config.yaml
num_hidden_layers: 25
hidden_size: 448
num_attention_heads: 10
num_key_value_heads: 10
head_dim: 64
intermediate_size: 1792
vocab_size: 8192
hidden_act: "gelu"
norm: "layernorm"
norm_place: "pre"
norm_eps: 1e-06
positions: "alibi"
qk_norm: false
attn_scale: 0.125
bias: "all"
tie_word_embeddings: true
parallel_block: false
init: "normal"
init_std_qkv: 0.0216
init_std_o: 0.00306
init_std_up: 0.0216
init_std_down: 0.00306
optimizer: "adam_atan2"
learning_rate: 0.000642
beta1: 0.95
beta2: 0.98
weight_decay: 0.33
lr_head: 0.00846
max_grad_norm: 0.5
warmup_steps: 316
schedule: "wsd"
decay_fraction: 0.827
decay_shape: "linear"
final_lr_fraction: 0.0
batch_tokens: 131072
max_seq_len: 1024
doc_mask: false
z_loss: 1e-05
train_tokens: 579900000
max_steps: 4425
dataset: "wikipedia_en"
Each number is 200 + 30 x the weight over its row's rms, rounded and kept within 0 to 999. Layers, rows and columns count from 0. The size before them is the row's rms in percent of the matrix's.

# o: layer 22 attention output (transposed), 640x448, rms 0.0208, rows 315-319, columns 112-167
# v: layer 22 attention value, 640x448, rms 0.0231, rows 316-319, columns 112-167
# q: layer 22 attention query, 640x448, rms 0.031, rows 320-375, columns 112-167
# k: layer 22 attention key, 640x448, rms 0.0299, rows 320-374, columns 112-167
o315,057,223,256,235,166,182,206,230,186,194,182,166,216,193,197,219,155,142,218,164,200,161,167,176,202,184,208,178,210,219,213,178,181,217,201,238,174,179,194,215,184,214,227,183,215,191,232,201,165,217,188,218,198,221,193,188,210
v316,091,241,204,199,192,198,192,223,222,220,188,262,221,161,233,165,248,144,241,189,181,186,131,147,146,207,202,164,259,216,249,193,166,204,252,211,250,181,199,122,231,230,160,209,166,246,232,172,159,215,138,185,162,181,204,177,198
o316,093,174,207,237,201,224,252,160,171,220,179,214,209,179,120,210,222,205,195,173,247,164,232,199,209,227,193,215,177,244,203,179,235,159,149,234,195,217,179,284,195,169,128,175,183,186,177,157,162,183,220,240,167,248,194,154,138
v317,091,176,180,184,229,178,220,220,192,194,261,191,174,190,187,205,234,167,186,177,149,202,236,249,196,184,175,207,192,166,232,235,205,208,176,197,265,179,215,189,199,200,237,240,245,190,206,190,197,238,254,200,206,232,239,164,253
o317,092,219,193,142,208,165,205,208,217,217,139,202,177,235,225,170,201,199,203,188,226,186,172,135,198,189,224,242,132,220,179,184,198,244,190,229,124,240,244,240,163,174,168,183,195,218,252,200,229,205,151,190,139,178,184,191,203
v318,092,214,248,211,226,236,205,166,201,167,211,189,207,208,177,181,227,186,195,229,183,206,185,232,265,203,216,189,212,224,228,238,137,191,223,204,164,210,229,185,192,222,273,185,199,249,174,181,175,150,218,243,271,226,211,219,159
o318,094,225,241,199,209,239,168,243,207,256,208,217,191,186,162,201,178,175,213,169,198,230,205,202,226,206,183,174,202,162,151,178,162,205,206,179,137,178,195,206,170,179,205,210,230,165,200,177,239,258,218,198,187,199,223,241,225
v319,084,170,123,230,167,247,235,205,143,194,222,267,238,200,189,278,229,246,233,258,207,192,227,260,173,180,232,227,229,170,229,219,171,197,162,231,175,257,177,199,168,168,250,188,197,230,204,203,180,235,221,264,233,151,194,198,186
o319,080,198,193,197,232,176,156,200,203,162,222,195,181,173,193,208,193,248,169,182,169,184,167,219,248,241,180,215,205,166,193,205,177,194,188,169,171,152,240,206,149,195,239,183,191,244,217,211,245,195,171,176,152,231,207,252,220
q320,096,142,200,172,205,213,186,216,216,184,191,213,182,213,193,194,168,203,190,222,198,166,217,222,197,181,167,186,183,222,161,170,181,226,199,148,200,233,179,169,227,203,142,152,212,205,185,217,206,182,200,182,228,208,185,131,193
k320,093,209,189,243,186,215,223,224,228,153,207,208,208,230,202,232,224,218,215,216,101,238,242,187,237,197,167,155,161,182,209,220,132,220,238,242,194,186,158,237,176,242,184,185,147,251,144,183,231,218,210,214,191,186,138,169,184
q321,102,224,246,200,241,184,193,191,185,199,185,153,196,193,162,114,205,180,155,215,219,192,168,150,196,147,225,225,164,203,232,200,225,130,172,207,208,233,181,223,201,184,171,164,261,210,205,155,211,285,176,222,200,202,187,245,133
k321,102,203,153,228,204,210,143,197,206,195,204,188,193,201,201,180,240,210,226,235,160,216,190,177,214,218,206,194,166,247,158,164,223,147,149,157,226,212,214,225,212,188,205,163,184,154,242,247,166,209,189,188,192,241,175,197,205
q322,102,153,157,249,202,154,180,184,194,204,230,170,181,158,156,253,200,203,223,201,216,197,145,218,223,187,165,210,209,165,255,203,176,186,194,224,236,166,181,182,215,201,185,203,161,226,195,226,177,209,193,170,171,190,185,196,182
k322,102,226,157,148,198,165,181,200,189,237,201,237,210,205,219,268,214,183,230,180,208,173,212,173,227,192,200,219,218,128,236,241,198,156,145,191,215,147,204,188,193,228,204,169,204,178,159,217,214,173,176,243,242,219,220,245,209
q323,115,186,196,230,235,208,167,198,179,227,204,165,196,171,197,126,165,201,168,204,184,195,181,225,228,175,215,195,239,255,247,177,279,215,233,153,167,206,178,171,235,221,151,175,200,230,176,201,212,231,219,189,137,216,232,193,181
k323,116,260,213,178,228,214,185,179,236,239,181,202,183,204,180,142,153,200,194,248,187,234,242,169,189,169,245,126,247,209,200,176,233,242,194,136,186,213,181,208,191,207,193,205,198,190,140,234,173,198,180,181,179,208,206,169,233
q324,101,165,152,217,146,220,184,190,152,167,217,225,192,198,220,201,141,216,202,194,166,204,244,222,154,181,223,156,215,164,210,203,191,232,221,205,178,178,183,192,243,204,151,153,129,196,178,206,233,187,213,184,228,186,189,191,226
k324,104,203,225,182,197,200,189,198,209,220,246,153,214,182,215,208,153,218,179,212,176,167,272,172,163,181,181,215,254,154,209,218,140,184,232,210,167,235,137,192,184,205,187,187,204,222,151,165,233,225,205,194,229,241,201,228,208
q325,094,184,224,250,288,219,167,164,210,235,191,193,178,158,185,171,241,196,186,183,178,181,176,201,190,161,233,143,206,193,239,189,249,211,177,196,206,221,172,216,188,224,178,219,168,241,202,143,176,256,161,197,201,220,141,239,144
k325,092,208,208,170,211,204,175,183,151,198,176,174,180,235,156,166,160,201,181,216,251,224,136,182,200,202,268,206,194,167,229,194,237,208,171,189,164,212,170,136,212,227,224,226,187,145,183,192,170,230,173,178,215,202,194,223,190
q326,095,149,167,165,244,212,219,232,276,169,216,191,176,171,221,201,222,199,212,184,181,244,172,225,248,212,154,190,184,173,227,194,200,224,226,254,212,220,214,216,161,147,226,164,209,181,149,196,188,197,168,235,228,210,213,161,184
k326,095,183,205,196,216,229,175,213,187,147,195,237,215,182,214,257,251,202,192,196,188,245,177,223,182,226,212,180,154,238,211,152,205,227,174,242,225,203,277,227,192,210,191,205,209,180,202,173,243,193,197,192,165,261,194,228,196
q327,105,188,208,145,173,201,249,230,197,191,227,170,229,228,262,241,194,242,256,171,156,231,159,155,162,244,155,210,229,178,207,222,169,244,221,200,194,226,198,194,175,207,245,193,215,186,227,196,188,151,197,185,184,183,201,186,183
k327,106,229,199,199,232,221,200,178,175,219,191,229,196,191,182,228,230,205,210,136,152,141,170,194,196,229,221,184,206,187,192,172,219,219,210,244,192,186,227,229,235,158,233,209,195,288,194,205,216,171,183,207,172,218,190,191,148
q328,097,234,240,178,206,190,226,199,177,149,233,163,212,201,160,208,179,228,221,257,201,145,192,147,142,200,155,200,238,194,169,192,201,197,173,213,226,181,201,224,199,195,199,185,222,230,167,166,232,200,195,178,217,177,201,193,167
k328,098,206,251,259,193,240,209,195,171,185,212,266,162,200,185,189,239,203,185,206,178,178,204,200,194,174,185,158,189,201,142,157,166,174,220,178,174,200,182,184,165,242,194,254,223,243,207,237,192,198,221,201,211,197,211,221,173
q329,107,180,151,149,213,231,130,174,231,210,197,252,201,221,250,256,155,174,212,188,173,218,135,182,217,216,220,220,194,198,185,177,223,172,186,141,180,198,211,181,234,205,207,236,205,122,210,176,231,207,203,204,172,215,181,220,203
k329,110,241,155,166,237,184,220,219,268,244,151,248,190,188,217,215,143,199,198,243,152,244,178,144,194,197,186,205,213,237,169,213,155,194,217,174,210,194,198,204,174,206,233,226,219,227,204,242,208,224,221,236,240,192,223,226,245
q330,090,227,125,152,182,184,198,217,224,181,197,220,218,156,164,170,237,212,251,168,195,176,174,227,179,213,232,212,218,239,227,248,216,213,202,204,198,207,274,179,192,225,261,208,212,190,199,236,208,209,179,213,188,226,215,190,220
k330,088,223,232,190,184,191,231,210,134,236,127,178,167,213,217,169,207,135,186,191,245,136,172,180,163,147,228,202,249,202,185,181,238,229,171,135,163,192,170,167,152,198,225,221,218,211,165,190,201,120,171,187,193,174,217,201,216
q331,094,193,206,275,227,233,230,195,204,201,164,180,168,189,236,221,176,165,180,194,171,167,246,210,196,201,187,157,211,198,210,214,191,219,228,249,241,207,171,228,244,162,233,221,180,216,227,214,231,164,170,161,196,186,235,257,171
k331,095,190,193,217,196,203,207,205,243,124,272,241,221,190,212,179,196,215,211,229,208,202,276,209,186,200,182,181,154,202,202,216,130,224,195,235,269,212,246,227,188,240,170,198,207,142,229,200,192,228,199,187,242,191,235,188,191
q332,109,164,181,296,197,228,230,199,226,224,175,161,205,212,201,206,166,212,268,191,169,240,140,164,162,197,180,225,233,223,214,197,195,207,186,211,171,189,201,191,219,144,207,226,206,179,179,185,205,197,246,187,174,200,249,228,251
k332,111,234,205,226,201,166,198,205,224,202,213,197,209,193,175,174,235,218,256,165,186,163,193,195,193,213,157,239,229,179,188,185,202,209,233,241,175,175,241,253,169,212,246,173,226,201,183,171,256,216,208,220,239,219,208,188,231
q333,100,253,190,234,187,195,276,186,215,188,259,224,170,210,173,206,272,225,153,228,185,206,183,174,211,204,186,212,150,196,223,216,176,158,165,243,220,190,183,198,184,215,222,170,176,173,228,158,134,255,162,246,257,157,205,195,186
k333,105,234,135,202,184,179,205,149,147,110,189,187,255,172,227,244,229,164,167,205,183,206,207,180,167,194,214,251,173,229,161,216,209,174,151,167,207,209,180,252,162,173,194,200,187,198,251,211,249,170,218,178,259,281,210,220,199
q334,104,259,220,208,198,240,191,269,189,205,230,174,167,257,181,225,138,180,233,201,195,204,186,197,227,149,174,207,200,232,180,121,216,173,225,149,217,206,257,178,262,186,180,165,225,211,237,209,196,178,250,165,189,214,203,219,238
k334,105,208,219,240,176,191,204,202,168,189,184,261,217,243,207,167,240,230,247,182,182,198,246,231,257,206,158,135,153,185,193,164,180,119,205,192,191,227,165,194,264,276,205,224,222,233,224,198,245,183,251,196,169,185,180,170,238
q335,101,220,236,205,171,162,182,183,199,192,218,220,186,206,234,227,205,161,213,205,219,159,242,164,211,250,221,203,186,152,197,209,186,188,201,218,214,266,172,227,186,216,208,264,191,166,196,229,149,153,206,185,238,149,209,212,182
k335,102,177,214,197,179,180,230,190,235,200,237,215,187,197,211,257,177,165,169,122,236,217,216,222,159,175,243,211,201,213,231,174,199,173,177,282,277,225,226,247,255,144,193,220,254,213,243,200,179,184,217,200,172,229,258,246,182
q336,103,185,186,190,240,150,223,223,246,214,186,185,177,233,262,219,231,142,169,225,226,186,139,186,199,136,250,123,229,250,217,200,227,234,234,170,164,181,158,221,177,173,216,206,157,142,204,143,228,185,237,223,149,186,206,216,196
k336,107,230,169,195,236,104,216,174,282,198,193,219,208,281,221,242,233,202,159,197,218,257,207,127,205,163,198,193,249,212,214,201,178,236,274,174,198,192,179,205,169,170,200,189,235,158,182,164,251,258,185,245,180,197,201,206,200
q337,103,201,223,212,158,198,175,167,229,210,169,244,238,223,214,209,245,201,197,194,220,238,247,156,160,184,209,189,264,152,204,198,208,227,180,242,174,194,172,220,239,202,237,241,213,189,229,154,220,151,190,230,226,168,174,262,241
k337,105,202,230,190,206,175,161,226,187,226,177,190,180,165,191,172,225,195,178,161,187,159,184,140,179,202,211,220,257,237,194,204,226,193,220,220,147,224,227,215,205,179,234,261,245,196,211,168,243,175,185,219,250,220,219,223,166
q338,104,257,252,176,194,140,219,164,204,208,176,204,238,176,174,155,199,232,208,177,175,184,248,166,139,198,201,184,176,169,186,235,228,174,229,233,197,176,172,234,240,204,209,175,169,208,214,168,261,170,238,191,248,173,169,181,183
k338,105,154,269,204,191,211,175,176,175,220,249,174,162,154,215,166,154,225,149,199,272,170,229,210,165,221,199,172,202,213,158,200,209,163,231,215,209,188,170,203,206,164,173,197,176,206,247,173,203,154,195,200,244,243,251,193,168
q339,098,197,137,229,150,262,148,171,260,226,183,191,195,210,220,150,188,223,216,158,154,202,139,195,252,194,186,167,171,188,220,167,182,223,174,167,156,164,165,231,191,216,214,194,214,180,205,252,213,178,236,219,217,192,201,236,176
k339,101,245,144,150,175,229,218,210,244,172,230,236,177,183,187,188,184,179,251,207,171,179,183,178,215,225,198,175,181,194,205,172,229,178,187,194,232,216,186,255,160,204,221,223,252,155,192,220,267,193,229,195,187,230,184,196,209
q340,102,221,238,216,220,183,182,178,225,200,165,262,199,179,239,204,256,201,157,186,247,203,197,199,220,208,185,216,174,165,192,236,224,236,181,177,209,239,206,262,126,250,184,187,211,211,201,184,194,224,196,271,200,190,195,200,218
k340,106,178,200,234,202,178,260,177,211,201,249,158,208,177,249,253,221,234,139,194,230,217,228,213,159,182,190,170,157,235,166,209,187,200,175,201,278,201,214,211,194,163,195,159,201,187,249,208,202,240,256,253,210,241,206,230,197
q341,103,218,171,219,188,269,236,203,233,245,129,213,171,200,234,214,197,253,213,179,208,217,187,219,213,180,224,185,212,188,193,197,207,203,178,184,182,139,128,213,211,181,155,189,111,240,216,197,261,247,201,222,180,192,204,183,230
k341,102,205,188,153,219,213,207,207,214,211,192,181,217,154,206,133,205,240,189,214,188,180,188,149,187,193,169,190,218,211,217,213,182,227,222,197,207,241,134,173,167,206,211,182,176,169,183,166,204,228,220,192,238,172,220,186,202
q342,112,154,208,85,254,187,116,236,237,206,151,207,207,176,244,200,209,193,198,215,208,167,179,234,214,217,187,164,194,253,248,243,206,209,216,148,169,200,168,223,188,234,220,193,238,174,210,203,201,227,225,206,153,238,264,213,199
k342,112,232,162,163,218,205,261,179,217,191,184,198,214,214,191,228,160,163,214,221,223,247,182,142,206,157,197,157,237,212,221,204,238,245,223,152,168,206,216,181,187,221,216,196,222,192,171,222,234,235,189,190,180,220,197,156,168
q343,110,244,232,193,178,198,239,210,187,236,181,215,218,173,180,265,226,249,191,199,198,193,186,195,131,230,192,194,247,189,203,157,199,224,186,191,167,169,180,193,190,189,245,232,227,238,213,145,199,199,171,237,192,242,209,270,189
k343,113,219,198,205,211,219,211,196,177,160,195,161,246,154,156,207,182,178,181,203,209,145,154,231,147,168,184,214,302,246,161,179,237,212,208,204,152,194,184,212,234,170,174,215,210,203,184,226,183,201,183,190,195,238,212,218,163
q344,098,208,193,171,170,237,160,216,219,215,202,198,192,150,226,264,180,191,188,190,169,199,208,171,192,162,224,174,154,253,115,161,177,264,200,200,198,216,201,207,189,207,216,220,166,157,200,206,193,221,205,194,242,179,220,237,215
k344,097,214,261,202,203,216,193,212,194,199,241,182,208,202,182,210,201,230,216,191,209,225,200,168,209,189,174,209,188,210,186,189,142,162,191,190,213,209,201,161,231,187,219,244,167,120,192,178,185,194,190,192,202,194,202,271,190
q345,104,218,198,199,185,213,176,197,176,175,211,267,223,235,189,230,190,205,249,181,234,221,188,204,179,209,149,222,188,121,154,186,251,189,190,183,168,201,197,215,253,170,203,245,208,167,221,204,170,144,177,205,186,212,252,205,234
k345,104,205,242,244,221,201,216,212,190,235,211,206,243,201,239,221,211,239,189,186,121,164,164,237,126,237,179,206,169,204,180,201,220,192,180,210,193,206,168,242,205,163,191,220,164,188,221,192,180,226,197,213,175,245,282,210,228
q346,097,181,196,165,197,190,210,206,212,174,218,221,242,212,143,162,207,227,167,233,239,207,251,230,243,222,183,144,166,220,207,261,174,142,183,179,178,221,212,171,159,214,288,201,192,193,245,206,218,186,149,155,225,178,182,233,231
k346,102,156,172,196,158,242,251,215,155,219,192,209,174,172,222,160,222,205,182,145,169,191,191,263,232,176,250,171,209,244,241,234,215,184,223,240,241,188,187,174,211,210,203,163,224,230,230,179,139,213,235,198,195,193,183,179,194
q347,103,217,194,230,150,214,221,152,209,205,208,189,185,196,230,213,234,199,202,193,223,249,148,122,199,218,244,215,213,184,180,179,186,218,197,224,211,187,191,204,168,206,225,245,210,231,202,174,287,200,181,198,229,220,159,155,216
k347,107,178,204,221,187,224,180,171,183,179,185,212,171,151,175,137,205,199,218,228,192,149,145,165,197,220,241,218,203,223,152,240,164,187,192,209,158,209,197,191,190,238,228,246,219,158,254,227,189,184,207,243,243,199,214,197,184
q348,108,145,198,243,181,217,141,215,266,234,151,230,210,242,231,238,176,236,207,175,216,167,209,234,186,195,193,194,192,157,209,235,160,242,191,229,215,152,197,196,198,264,212,219,147,171,203,241,189,173,188,165,225,173,235,207,234
k348,108,212,222,225,184,158,229,231,233,186,285,195,220,178,226,281,172,248,245,177,198,195,201,178,224,227,184,188,177,185,228,234,138,216,214,245,243,196,214,205,195,250,211,218,204,216,219,188,241,238,207,224,190,214,170,189,156
q349,097,208,222,208,163,179,187,155,251,189,185,195,156,225,231,211,222,233,192,211,207,208,174,181,215,203,219,218,173,162,196,205,216,176,168,215,211,217,181,220,213,212,130,212,183,179,210,207,198,210,238,281,206,168,170,215,218
k349,098,240,203,214,225,154,201,173,242,199,128,188,215,191,267,244,190,187,205,161,176,201,239,130,225,178,206,221,174,197,191,183,155,191,230,222,226,212,177,245,148,240,199,192,174,222,261,192,195,216,260,216,232,228,229,178,160
q350,098,213,165,176,179,235,206,238,218,200,209,184,177,175,179,185,171,238,215,194,216,180,181,189,157,237,143,177,240,234,203,218,184,227,239,228,161,174,209,213,256,174,203,171,212,198,181,208,154,163,211,242,234,229,185,217,196
k350,097,209,187,212,142,234,189,190,226,129,221,248,211,150,237,194,206,208,203,228,189,199,152,205,237,225,221,177,185,164,213,187,199,166,194,271,142,189,193,235,207,193,209,182,159,194,192,239,178,200,206,203,209,223,180,173,147
q351,110,186,225,156,184,177,238,213,185,145,236,210,180,199,200,241,214,243,176,195,196,141,261,208,167,223,136,205,181,210,174,148,216,243,188,185,170,189,196,181,187,190,189,191,160,200,189,240,185,161,229,192,195,153,195,201,210
k351,113,175,222,149,165,186,188,219,178,189,209,226,196,167,214,184,195,239,192,172,140,217,216,219,175,237,228,191,193,211,212,180,238,184,242,246,203,157,210,197,290,146,168,159,183,236,221,183,195,156,216,183,193,207,146,206,152
q352,103,242,171,180,216,226,203,168,174,166,181,235,215,239,229,187,249,132,256,212,164,201,217,226,215,187,223,184,167,231,216,156,255,199,202,198,201,193,173,214,222,167,221,190,176,173,235,163,258,163,187,166,190,193,218,226,178
k352,106,147,223,169,225,220,206,177,213,186,208,203,186,197,239,185,233,187,222,195,144,182,188,221,174,170,206,201,214,229,206,260,178,164,168,163,222,209,149,277,164,203,180,165,210,235,221,206,205,215,121,166,224,193,225,182,191
q353,086,189,208,225,182,184,160,186,129,200,240,198,220,205,181,199,175,228,207,203,200,196,206,154,156,194,171,227,213,212,167,174,226,170,193,237,152,191,219,177,232,177,232,179,227,225,239,181,193,178,207,188,154,245,204,230,186
k353,088,212,158,259,141,224,167,213,192,165,234,278,227,174,202,123,222,236,234,205,160,193,227,214,217,208,189,227,234,220,186,242,209,151,234,237,205,192,226,226,188,232,254,165,224,203,192,187,225,198,193,175,212,247,187,174,198
q354,100,242,210,239,207,173,226,178,176,211,214,155,191,178,195,177,226,211,203,203,139,199,208,195,171,213,186,217,204,264,234,218,213,167,236,203,249,221,198,221,164,173,157,132,219,238,178,147,156,210,237,184,208,219,197,207,181
k354,104,198,187,185,166,232,186,166,165,150,174,168,186,196,134,154,214,186,167,206,224,185,250,221,167,204,234,188,222,183,165,202,254,197,175,163,201,211,190,224,175,200,197,217,188,162,192,237,210,145,169,187,193,248,243,192,194
q355,089,207,143,149,187,238,245,203,226,201,187,173,165,172,233,208,217,165,210,167,217,145,140,191,187,152,222,214,217,178,232,222,190,240,202,186,186,196,253,184,199,208,239,238,172,182,198,205,185,213,206,179,197,219,146,156,230
k355,086,218,195,192,180,181,205,165,179,237,201,137,196,211,188,166,174,186,156,163,204,189,142,200,203,174,239,206,177,204,212,193,240,200,220,148,158,197,202,153,195,178,235,251,217,221,215,164,160,234,184,221,222,193,256,187,231
q356,097,194,188,137,194,226,217,173,254,171,197,222,173,220,234,212,232,186,206,205,172,188,179,249,163,208,216,250,208,183,245,218,211,227,193,300,193,191,240,210,237,180,159,215,155,216,188,136,178,237,206,224,213,242,245,218,209
k356,099,158,255,127,198,181,222,190,208,196,176,158,202,202,178,203,196,170,189,217,209,187,182,200,216,237,196,182,250,169,208,206,196,220,176,200,77,183,199,195,213,189,179,262,249,213,180,157,185,152,174,208,277,233,217,234,190
q357,100,172,222,213,210,198,196,155,221,200,218,187,196,178,169,259,164,206,202,216,200,184,153,216,210,182,206,294,196,178,199,216,132,201,148,222,241,243,239,185,165,230,176,194,214,224,141,177,213,179,178,224,176,150,239,186,218
k357,103,189,235,230,197,216,195,162,169,215,199,172,194,169,149,177,208,220,217,197,178,227,163,227,258,201,170,252,154,186,225,175,242,209,184,194,179,198,222,173,196,241,169,203,207,187,185,218,172,184,123,250,201,139,188,240,213
q358,107,176,136,264,213,247,170,227,199,201,176,188,189,257,230,242,172,214,234,168,191,277,191,176,243,148,183,167,207,206,231,169,217,224,187,180,205,170,221,183,195,189,196,228,220,185,195,177,186,184,125,212,167,220,201,198,217
k358,106,245,178,162,240,183,182,185,230,162,186,183,202,206,196,234,198,218,254,175,152,173,226,192,237,202,176,279,253,228,197,215,172,214,163,210,215,203,203,259,144,225,211,182,198,199,193,188,248,202,185,194,214,139,173,176,195
q359,108,211,246,161,166,218,207,205,179,200,224,203,177,156,135,202,203,219,244,213,135,185,215,143,131,208,155,203,253,202,149,180,212,181,252,207,180,195,175,261,222,179,185,167,241,178,147,159,184,209,220,167,237,198,191,255,178
k359,104,195,242,206,221,226,217,221,173,153,190,277,202,197,169,204,232,174,219,187,160,196,204,212,201,190,226,221,248,189,190,175,204,177,196,256,192,220,201,234,177,158,194,227,191,242,177,221,195,219,191,212,209,236,206,220,186
q360,106,210,192,191,182,237,159,187,195,184,207,172,208,242,201,157,205,228,180,151,211,152,200,211,223,209,211,183,176,223,212,207,168,193,214,184,185,200,175,195,200,216,217,215,200,168,205,212,130,213,252,222,155,208,226,250,192
k360,110,257,182,185,141,218,199,198,231,176,243,176,233,231,144,198,182,206,199,179,234,169,243,226,209,229,186,156,151,181,168,148,199,211,191,180,199,216,205,205,270,159,202,165,231,230,202,213,171,181,243,174,188,204,203,180,170
q361,094,228,211,202,203,224,292,228,193,130,154,214,206,249,179,195,248,201,254,217,153,233,216,150,183,225,192,237,194,157,225,180,211,251,200,264,194,162,201,224,223,194,260,192,258,194,206,198,235,187,257,214,220,204,207,214,165
k361,097,200,210,234,214,221,223,171,189,154,195,248,237,185,205,177,287,177,187,236,165,166,200,209,209,161,215,203,185,201,119,132,236,230,260,199,249,193,197,233,196,196,212,199,248,156,229,237,223,214,210,160,207,230,202,224,177
q362,102,190,202,237,263,164,232,211,152,200,219,212,173,204,176,211,221,218,179,163,234,208,198,208,202,195,198,191,209,168,186,159,215,175,201,171,137,192,225,162,225,189,228,206,270,240,217,196,204,222,208,231,193,206,167,235,182
k362,103,210,138,231,226,184,218,196,160,196,174,249,208,175,222,236,265,236,182,209,192,220,201,233,229,187,189,198,208,196,181,198,185,244,186,186,210,225,247,183,176,188,217,188,201,188,159,245,235,228,232,216,203,242,157,230,269
q363,100,168,178,205,202,201,247,229,241,181,198,157,198,159,181,171,176,261,187,160,188,202,186,215,209,202,185,146,226,237,198,166,196,227,233,217,205,167,218,152,238,177,231,187,224,182,166,173,184,151,157,207,252,233,221,184,220
k363,101,225,159,214,207,225,166,209,196,132,196,260,191,176,188,246,277,172,221,192,126,191,192,212,202,250,206,205,195,223,199,192,192,219,207,201,193,207,237,241,186,165,216,223,172,147,180,189,241,184,185,169,202,206,183,183,173
q364,109,178,205,186,226,151,203,221,240,193,188,205,152,228,223,222,198,228,155,210,205,157,208,273,279,206,231,157,202,212,237,250,216,197,201,242,237,188,152,232,236,202,189,165,171,233,229,235,233,259,178,239,219,169,205,201,208
k364,104,220,131,152,240,195,200,201,219,142,212,207,246,193,248,233,172,218,205,232,215,245,265,200,201,214,222,166,209,214,245,241,192,257,206,209,213,190,166,245,160,192,228,165,131,161,199,173,218,219,155,174,223,214,145,180,172
q365,090,238,210,198,163,206,210,159,253,201,191,223,206,207,223,188,232,190,179,136,174,185,195,200,204,220,244,181,193,192,176,213,225,246,201,237,258,267,230,188,182,189,253,202,173,193,199,217,170,244,238,219,252,203,170,199,241
k365,090,167,248,176,161,208,200,244,239,190,215,143,154,194,160,188,198,219,163,180,270,226,198,201,176,178,181,218,152,175,173,217,166,232,218,169,192,218,201,166,226,189,204,231,230,198,197,167,139,170,224,185,197,207,222,215,216
q366,104,181,231,173,185,191,256,196,186,209,245,254,208,212,160,207,186,261,141,187,236,158,181,244,220,213,175,192,210,193,186,174,231,182,186,191,199,199,155,197,149,181,175,167,177,248,201,152,213,176,190,121,214,195,197,189,166
k366,107,169,206,182,214,239,203,214,232,155,223,236,189,182,147,226,198,266,155,208,219,208,142,213,190,223,189,134,152,178,225,209,226,208,240,234,218,192,211,194,227,188,179,253,160,223,233,207,187,200,214,174,189,243,211,230,196
q367,092,172,202,188,210,139,190,159,166,218,189,265,234,242,234,237,211,169,229,246,173,255,200,234,206,222,213,220,196,145,194,219,197,181,209,213,197,207,164,191,162,161,146,220,223,139,243,177,189,214,154,210,243,157,233,232,173
k367,094,157,154,185,254,192,244,185,226,207,176,196,213,204,213,247,212,173,233,184,188,231,253,204,185,229,149,248,193,223,186,206,192,197,202,211,235,195,187,226,150,168,201,177,240,213,243,179,219,210,169,210,241,273,276,230,193
q368,106,209,178,206,220,169,230,194,193,192,213,175,185,190,190,241,165,244,178,211,175,183,214,204,220,193,179,181,205,249,211,203,166,205,235,197,228,222,220,210,214,194,207,211,185,154,150,211,187,176,181,188,206,222,185,219,183
k368,105,267,166,153,191,201,217,215,205,143,197,169,156,239,200,261,196,218,245,204,282,219,233,176,197,195,222,237,222,211,217,157,156,196,238,217,217,166,255,183,114,233,199,192,189,200,240,230,183,167,204,191,199,202,205,208,191
q369,106,175,220,199,209,240,146,203,168,189,186,220,203,203,223,228,175,201,204,201,183,244,137,196,143,192,168,179,226,188,227,170,220,182,164,243,168,177,128,200,209,228,237,192,173,211,187,153,208,189,164,175,213,205,208,241,215
k369,107,203,204,161,192,183,180,168,247,177,220,217,205,222,178,150,172,217,274,197,192,237,207,142,209,204,175,167,240,191,213,200,189,181,231,236,173,192,146,210,225,194,227,245,214,189,203,223,193,245,204,245,267,206,212,183,117
q370,115,226,222,210,231,166,164,165,203,196,227,196,208,205,185,93,203,183,135,202,241,177,262,233,171,184,207,183,149,218,192,212,228,171,144,195,123,213,168,204,265,197,209,200,186,202,222,194,194,186,180,216,159,171,227,264,156
k370,111,209,187,208,165,183,163,211,230,245,242,177,216,192,202,240,174,235,171,219,188,221,232,195,163,190,196,249,186,228,229,205,202,169,199,186,220,216,201,195,259,184,190,173,205,192,216,211,237,237,223,191,143,190,173,190,195
q371,106,229,234,170,176,221,228,181,147,171,175,230,212,219,202,269,166,243,223,222,188,170,238,203,135,214,142,230,191,189,148,189,163,162,155,188,196,211,157,229,107,205,146,220,200,225,216,211,209,187,208,219,215,184,211,247,160
k371,108,199,251,206,238,211,220,190,162,191,194,123,188,214,148,173,152,190,212,170,233,217,118,229,172,223,223,258,170,163,164,196,194,174,202,230,215,248,175,151,209,121,175,196,199,229,222,217,164,227,189,250,210,202,259,239,214
q372,100,146,200,193,197,163,231,221,170,246,179,227,226,187,205,264,151,214,218,230,150,134,221,249,207,192,224,151,238,161,186,232,200,222,224,198,227,184,180,175,227,249,154,208,127,214,230,187,156,207,197,164,241,217,197,229,227
k372,098,162,215,154,218,191,210,228,167,198,201,140,182,220,205,179,200,202,234,184,318,198,236,214,200,192,199,201,214,166,217,250,157,224,196,221,206,212,154,169,183,226,199,202,158,230,233,148,106,200,171,236,238,208,217,219,196
q373,105,211,246,272,185,188,215,217,145,207,198,216,224,222,205,250,197,200,252,235,189,208,211,245,216,252,188,185,261,209,158,187,199,188,198,247,177,186,233,208,202,200,197,238,179,163,192,265,182,226,178,213,159,172,217,234,173
k373,109,225,225,180,216,159,223,254,240,243,242,186,192,219,237,228,167,182,206,184,246,235,192,246,198,197,209,246,197,205,257,201,177,195,172,222,238,198,240,217,201,189,243,186,209,206,185,192,154,269,185,242,217,167,176,225,190
q374,099,177,211,267,208,223,201,154,172,227,220,185,180,210,194,187,211,184,212,188,186,178,168,170,166,199,238,166,246,169,169,140,225,193,281,257,174,186,234,173,200,204,228,209,162,227,197,182,265,167,209,145,207,255,120,195,209
k374,100,206,242,249,192,208,187,201,195,221,227,249,191,204,177,152,209,235,185,188,220,196,180,202,243,170,251,194,193,119,232,225,143,158,200,220,196,206,188,154,224,220,176,237,186,213,149,190,151,214,196,214,210,185,145,229,238
q375,108,204,220,217,212,212,210,228,243,190,188,210,145,181,156,127,208,209,182,211,227,167,250,205,137,198,202,207,196,224,176,182,241,144,205,209,162,160,200,177,188,158,186,174,208,196,220,208,194,212,172,131,271,210,240,215,196